Each number is 128 + 32 x the weight over its row's rms, rounded and kept within 0 to 255. Layers, rows and columns count from 0. The size above them is the row's rms in percent of the matrix's.

# layer 3 MLP down (transposed), 128x64, rms 0.142, rows 105-121, columns 0-63
size [ 97 103  76 117  96  85  67 100  91  99 101  97 103  61 100 111  96]
[[ 98 159 122 124  99 117  85 114  92 183  52 128 120 180 122 136 166 110 100 128 134  80 152 165 131  89 145 109 136 136 115 126 126  90  99 107 162 160 140  88 144 141  95  96 148 137 110  91  98 134 103 101 168  61  56 103 190 119 184 162 130 124 149  64]
 [ 90 123 106 126 152 108 157 106 149 161 156 168 125  76 150 152 109 205 151 164 182 106 133 113 156 183  42  66 125 120 129 180 126 123 119 161 151 128 125 147 138  89  74 119 133 149 108 146 135  97 117 139  96  92 142 132 160 114  63 157 171 187 134 155]
 [170 136  96 120 187 116 140 145 122 134 184 102 113 103 170 150 132  74 120  99 143 159 176 104 132 147 161 174 136  83 153 112  65 168 139 171 170  86 166 113 119 147 149 183 135 119 124 151 118 144 103 103  67 159 149 130  36 155 115  99 154  96 156 152]
 [ 96 116 162 128 153 132 147 130 144 162  77 115  36 149 105 140 144 168 188 122 104 176 146 150  94 178 164 111 112 114 166 138 222  90 112 165 141 130 122 146 146 113 124  82 180 131 134 165 136 111 136  96 125 146 125 133 136 106 159 133 123  97 206  80]
 [137 117 109 128 199 112 130  88  85 105 153 133 139  98 167  99 148 157 139  81 188 179 134 152 114 134 175  46 146 108 147 108 132 169  96  96 115  82 106 174 106  93 113 126 151 130  91 123 158  98 110  82 127 159 103 150 181 135  74 116 149 181 179 130]
 [ 88 155 169 151 118  42 105  81  72 173 123  93 173 161 142 143 158 181 121 111 153 156 164 151  95 142 136 115 112 130 134 108 185  82 135 140 131 185 106 117 109 110 162 158 158 181 103 140 138 134 171 162 118 106 126 122 145 132 112 165  63  87 182 143]
 [143 116  91  55  90 121 179  56  73 116 131  90 112 107 117 110 132 111 160  81  91 139 123 108 124  99 120  93 108  44 105 139  83 163 123 190 178  98 124  67 130 117 154 135 129 113 165 131 120 167 134 107 146 126 176  98  87  99 114 131 135 175 128 143]
 [102 156 156 126 136 126 122 119  85 176 111 138 172  95 160 108 162  89 140  82 150  75 124 110 119  93 159 120 169 174 130  97 181 133 104 192 176 181 141 127 150 152 106 137 106 136 235 118 161 146 123 173 113 120 133 128 146 124 138 105 193 117 178 116]
 [115 156 155 134 195 200 201  96 108 128  90 113 117 115 149 107 118 140 115 113 163 146 148 149 116 182 155 118 151 118  96  35 133 119 127 192  91 130 115 129 116 102 156 143  91 133 118 123 107  73 153  76 137 169 191 121 115 122 136  75 169 142 123  98]
 [140  50 170  58 167 117  74 135 149 135  94 145 116 117  92 114  95 136 102  92 126 131 172 171 165 114 170  88 142 171 152 101 147 149 127 196 170 121 129 170 102 148 108 113 164 144 174 141 133 123 203 117  82 101 120 163 127  81 147 157 119 150 105 138]
 [112 162 111 144 144  84 100 151 156 159 165 149 128 129 130 130 172 161 115 158  63 145  95 106 180 112 112  72 161 148 117  84 107 144 101 132 132 162  62 147 149 156 104 142 135  91 118 144  74 215 139  83 178  83  92 160 119 111 126 143  70 168 139 126]
 [143 103  93 105  83  92  55 109 147 163 172 138 130 131 124 130  95 150 141 112 127  94 124 140 134  81 136 157 100 138 124 108 133  93 181  40  96 139 144 180  91 180 185  93 146  81 164 110 129 157 103 152 136 128 134 122 124 172 121 169 192 159 181 146]
 [150 141  99 180 140 131 132 183 119 110 134 165 126 204 128 127  90 107 106 108 116 138 227  91 180 145 116 116  75 214 152 113 106  98 109 126 143 124 120 111 148 134 170 157 123 113  86 111 109  93 133 156  99 112 131 129 161 207  94 106 113 127 121  90]
 [140  65 128 100 144  69 144 150 157  85 141 130 146 181 142  96 149  89 136 169 196  88  99 117 109 186 119 116 116 171  92 141 173 153 115  80 124  77 137 161 145  81 137 132 173 117 137 115 153  33 129 112 120 144 137 108 165 145  94  90 152 105 115 107]
 [135  51 136  90 169 201 168 131 165 125 112 111  95 116  59 118 150 138 156 141 117 163 144 129  91 113 160 151  75  87 163 128  80 111 141 126 124 112 106 191 185 188 129 148 167 136 142 121 126 105 185 114  91 191 146 132 132 119 155  92 155 140 144 134]
 [168 162 202 156 149 131  91  98 148  43 172 135  87 138 154 101 131 174 171 113 156  93 101 100 134  99 164  98 133 147 136  98 127 146  94  82  84 117  92 161  98 107 138 131  84 148 105 139 107 159 171 106 100 175 173  92 136 114 145  81 118 163 134  80]
 [145  66 155 131 133  83 135 134 128  96 178 188 159 142 118 152  75  73 137 185 145 125 106 179 119 115  74 150 116 175 168  97  92  67 170 115 149 103 150 177 124 127 122 144  91 147 121 156  94 156 109 122 151 104 162  71 141 125 170 115  99  77  94 121]]
# layer 3 MLP gate, 128x64, rms 0.165, rows 106-121, columns 0-63
size [ 97  65 119  84  78  68  92  98  89 100 103  98  63  91 130  82]
[[122  97 125 142 113  71 137 165 177 113 162 121 110 192 110  85 174 134 100 156 135 149 173 151 158 138 168 157  56 119 159  78 189 156 168 141 167 149 160 101 121 176 149 115 135  86 114 112 141 165 149  92 168 115 144 111 121 150 160  66  71 112 124 118]
 [ 85 116 124 141 150 127 175 166 133 133 110  54  96 130 128 104 137  98 152  94 158 128 105 134 156 118 139 184  89  65 120 126  71 139 149 118 117 172 150 106 140 142 155 166 173 104 114 139 222 182 110 138 119 160 112  57 131  88 167  75 140 138 144 113]
 [116 174 120 112 130  96  71 143  89  84 171 115 228 107 185 121 106  93 130 134 144 134 135 119 116 115  99 116 125 149 122 103  74 172 125  75  66 104 114 142 138 134 164 181  72  92 150 114 119 132  83 133 148 155 158 129 176 163 109 165 116 150 153 172]
 [167  68  79 142 166 130 164  78 124 146 165 129 154 162 184 128 128  99 149  78 149 162 144  72  56 153 153  86 166 117 176 109 170 149  98  95 135  76  68 139 127  80 134 131 160 106 100 124 108 149 127  81 102 154 110 139 127 127  90 151 131 144 177 128]
 [135 138 104 139 188 121 106 151 111 100 129 142 140 105 125 141  89 142 117 196 175 133  67 139 149 157 122  72 138 137 117 160 119 168 144  86 143  73 107 121 167 124 191 169  93 149 173 132 154 119  64 158  89 173 123 136 196 188  91 143 137 155 137  90]
 [125  79 136  82 154 127 135  39  58 105 128 110 110 141  50 105 131 120 189  87 111 127 178 123 175  70 136 157 126 125  94 160 105 163 154 179  97 140 149 139 126 116 145 148 118 124 159 152 147 155 153  99 143  89  78 114 100  91 159 127 125 149 117 181]
 [119 186 137  98 179 129  62 161 101 169 118 142 163  93 133 113 129 104 150  70 140 143 125 118 109  72 165 168 131 116 146 112 131 145 130 189 157 140 136  72  99 140 160 117 141  82 140 158 173 207 173 152 170 104 178 103 155 151 122 132  90 163 169 118]
 [105  82 147 130 110 147 203 161 176 150 145  36 153 135 136 128 185 116  93 103 164 143 184 133 115 174 181 112 166 149 159  87 180 163  96 129 163  70 130 160 170 110 170 121  96 146 123 145 130 112 142 126  93 115 150 130 106 120 149 117 155 124 106  81]
 [145 105 140  73 183 175 132 128 143 113 132  99 137 151 136 141 129 144 108  76 152 126 189 124 144 131 138 131 134 125 166 191 140 123 101 194 149 168 110 103  84 169  81 143 171 145  89  98 122 182 194 117  92  76 114 135 126  96 174  99  96 102  62 131]
 [126 119 149 149 117 122 100 182 191 178  75 102 141  48 113 128 135 138 197 144  88 184 125  98 147 147  61  85 125 118 152 173 108 114 129  82 150 138  97 157 148 147 105 161 151  87 161 154 137 177 130 136 161  84 120 113 118 150 170 125 153 167 160 105]
 [130  94 135 129 146 150 180 142 142  86 107 149 127 149 159 153 166 149  90 113 149  90 163 120 171 160 109  83 126 130 123 139 171 176  93 124 174 144 128 150 139  94  55 131 143 123 119 111 102  78 122  43 130 110  91 136 103  77  51 122 116 103  74  71]
 [158 156 138 167 116 152 118 149  86  75 159 128 123 123 140  77 116 117  99  95 135 172 191  74 183 144 146 116 117 178 135 160  99 123 141 119 140 100  87  76 146 146 177 134 137 130 116  83 136 129 135 173  92 114 172 106 179 188  42 139 114 146 145  87]
 [137  92 137  79 188  87  87 165 182 138 163 130 128 157 148  90 136 105 146 128 163 132 127 130 112 179 127 100 125 164 171 199 158 159 104 153 127  44 167 135 155 127 197  88 160 139 164 159 122  75 149 120 128 113 137 115  97 122 155 148 167 137  95 165]
 [138   0 118 176 126 150 170 157 168 114 138  75 126 149  66 121 184 137 129 149 138 202 142 130  82 128 150 116 101  73 181 117 127 156 152 105 126 149 122 151 157 169 121 114 156 119 160 108 107 107 150 134 133 181 159 124 109 148 151 125 126 149 104 115]
 [162 133 157 137  72 111 137 157 117  63 170 127 101 144 118  89 177 155 102  92 129  99  87  67 104  86 150  88 127 139 134 118 108 123  81 117  84  57 120 150 105 142 129 129 101 134 104 125  46 121 160  68 153 122 111  73 134 156 129  72 151 145 162 104]
 [137  82 150 109  80  73 168 157 183 162 211 133 109 134  91 160  67 122  91 141 137 123 133 143  90  80 100 166 127 155 114 134 102  46 155 137 196 112 164 144 167 135 133 142 119 134 114 132  84  97 106 121 142 118 106  97  52 123 135 127 143 133 134 147]]
# layer 3 MLP up, 128x64, rms 0.159, rows 106-121, columns 0-63
size [ 99  77 127  81  81  60  92  97  93 105  87  98  62  96 120  85]
[[ 96 102 116 135 156 144 147 140 108 140 110 178  96  76 143 151  94 187 117 192 118 106 126 133 109 132  80 129 149 143 103 178 137  94 103 204 150  65 164 148 155  97  83 115 121 121  74 193 121  67 119 173 136 103 138 159 148 138 105 143 144 188 154 143]
 [140 102 118 120 169 111 145 175  92 111 119  56 149 138 174 111 158  91 139  87 122 175 182 102  89 104 165 181 114 116 155 140 108 139 128  94 148  75 163 119 179 165 125 183 122 111 102 130 125 123 102  61  79 123 141 133  63 135  97 107 196 130 155 131]
 [144 185 109  96 104 120 147 122 130 148 147 144 209  93 142 102 124  78 118 161 134  94 124 124 164  80 121 172 137 151 112 114  97 150 135  78 151 182 150 130  86 158 151 169  73 110 121 135  95 136 108 188 131 120 147 118 155 140 115 106 155 203  53 179]
 [171  68 102 112 123 192 140 132  83 116 160  79 127 162 150 111 139  99 153 106 113 149 148  77 121 120 161 149  72  88 163 112 129 151 102  68 125 145 103 117 149 140  73  90 147 109  83 154  86 183 132  99  63 139 125  92 104 101 104 162 168  96 163 164]
 [129 107 167 146  75 119 135 141 140 157 120 128  82 120 158  87 150  54 160 111 111 105 107 130 111 121 145 199 126 162 101 117 106 128 134 146 122 185 175 122  86 169  59 106 102 133 145 114 112 140 154  49 117  82  98 136  91 131 145  74 109 180  86 170]
 [106  83 140 119  72 159 121 168 153 140 123  90  86 168 132 113 101 105 114 124 149 156  75 169  37 122 174 108 132  85 138  60 118 111  92  97 164 167 106  91 141 129  97 133 166 166  87 115  97 118 138  83 186 135 122 145 155 166 129  89 109  77 131 128]
 [118 176 141 107 145 114 107 159  62 150 126 109 176  90 161  97 135 112 161  80 173  82 101 125 126 122 181 175 140 120 131 136 128 131 120 184 128 128 120  93 118 132 149 172 114 100 182 143 176 218 156 146 196 146 157 105 162 147 104 113 116 127 187 101]
 [ 99  96 158 136 102 166 213 151 170 165 117  41 141 129 111 130 206 117 118  99 161 154 177 139 151 177 176  99 151 154 158 103 169 175  89 133 159  80 133 151 175  98 152 113 140 132 116 152 161 114 129 146  82 148 161 119 109 126 133 109 156 127 131 109]
 [ 89  95 173  42 169 130 101 116 101  92 117 140 170 116 146 138 136 123 119  75 142 164 196 172  99 136 106 117 134 141 167 152 152 168 134 187 147 134 120  86 102 165 101 118 158 135 162  89 144 156 189 111 110 102  96 121  64  71 143 138 110 145  90 144]
 [104  99 140 137 146 124 179 101  92 168 102 129  78 216  95 127 125 152  88 147 173  78 175 152 163 124 188 119  82 166 152  68 168 114 138 145 117 171 153 114 123 178 103  88 120 155  75 112 153 137 113 143 119 113 107 142 146 114  71  78 113 136 133 156]
 [135 114 179 109 103 119  45 129 120 162 160 135 154 145  79 136 115 116 172 142 123 159 161 134 104 102 136 198 139 152 105 105 116  84 130 107  71 113 154 138  95 158 165 138  97 153  73  46 100 119 174 144  80 124 136  93 173 144 145  97 139 184 155 153]
 [150 122  96 135 112 161 174 114 137  65 145 210  89 149  98  97 158 154  74 118  67 159 148 113 110 101 147 101 140 158 106 100  83  89 112  95 136 147 158  79 147 158 197 126  95  99 146 127  99 156  88 120 130 130  99 166 109 170 114 136 161  76  84 109]
 [137 128 126  98 156 142 123 142 185  62 143 161 126 113 142 132 160 136  64 119 113 175 108 120  99  88 111 133 139 121  88 123 162 123 126 170 166 152 176 106 161 122  74 108 206 183 204 145  99  91 122 135  79 157 130  97  75 167  96  95 157 132 136 135]
 [125  27 101 130 137 147 159 186 188 122 117  64 123 178  52  75 186 131 127 138 140 193 141 131 117 143 173 139 107  69 200 135 143 140 148 129 125 126 122 118 155 171 152 152 139  96 147 121 119 130 120 122 120 165 132 113 130 153 149 119  85 138 128 129]
 [181 107 113 104 101  99 154 174 143  59 166 134 113 150 115 113 165 165 103  94 127 128 123  75 114  88 108 127 116 124  92 116 140 115 126 123 102  63 149 123 128 132 126 129 117 104 110 155  43 125 169  88 164 132 116  44 104 169  64  86 154 114 102  79]
 [117  47 123  89 105 106 182 146 171 144 200 121 107 172  80 182  70 131  91 143 134 131 152 129 113  95 113 158 130 158 145 120  94  97 161 141 177 151 134 140 165 111 125 143 104 137 128 110  72 106  90 119 139 119  77  98  61 111 163 123 123 129  78 174]]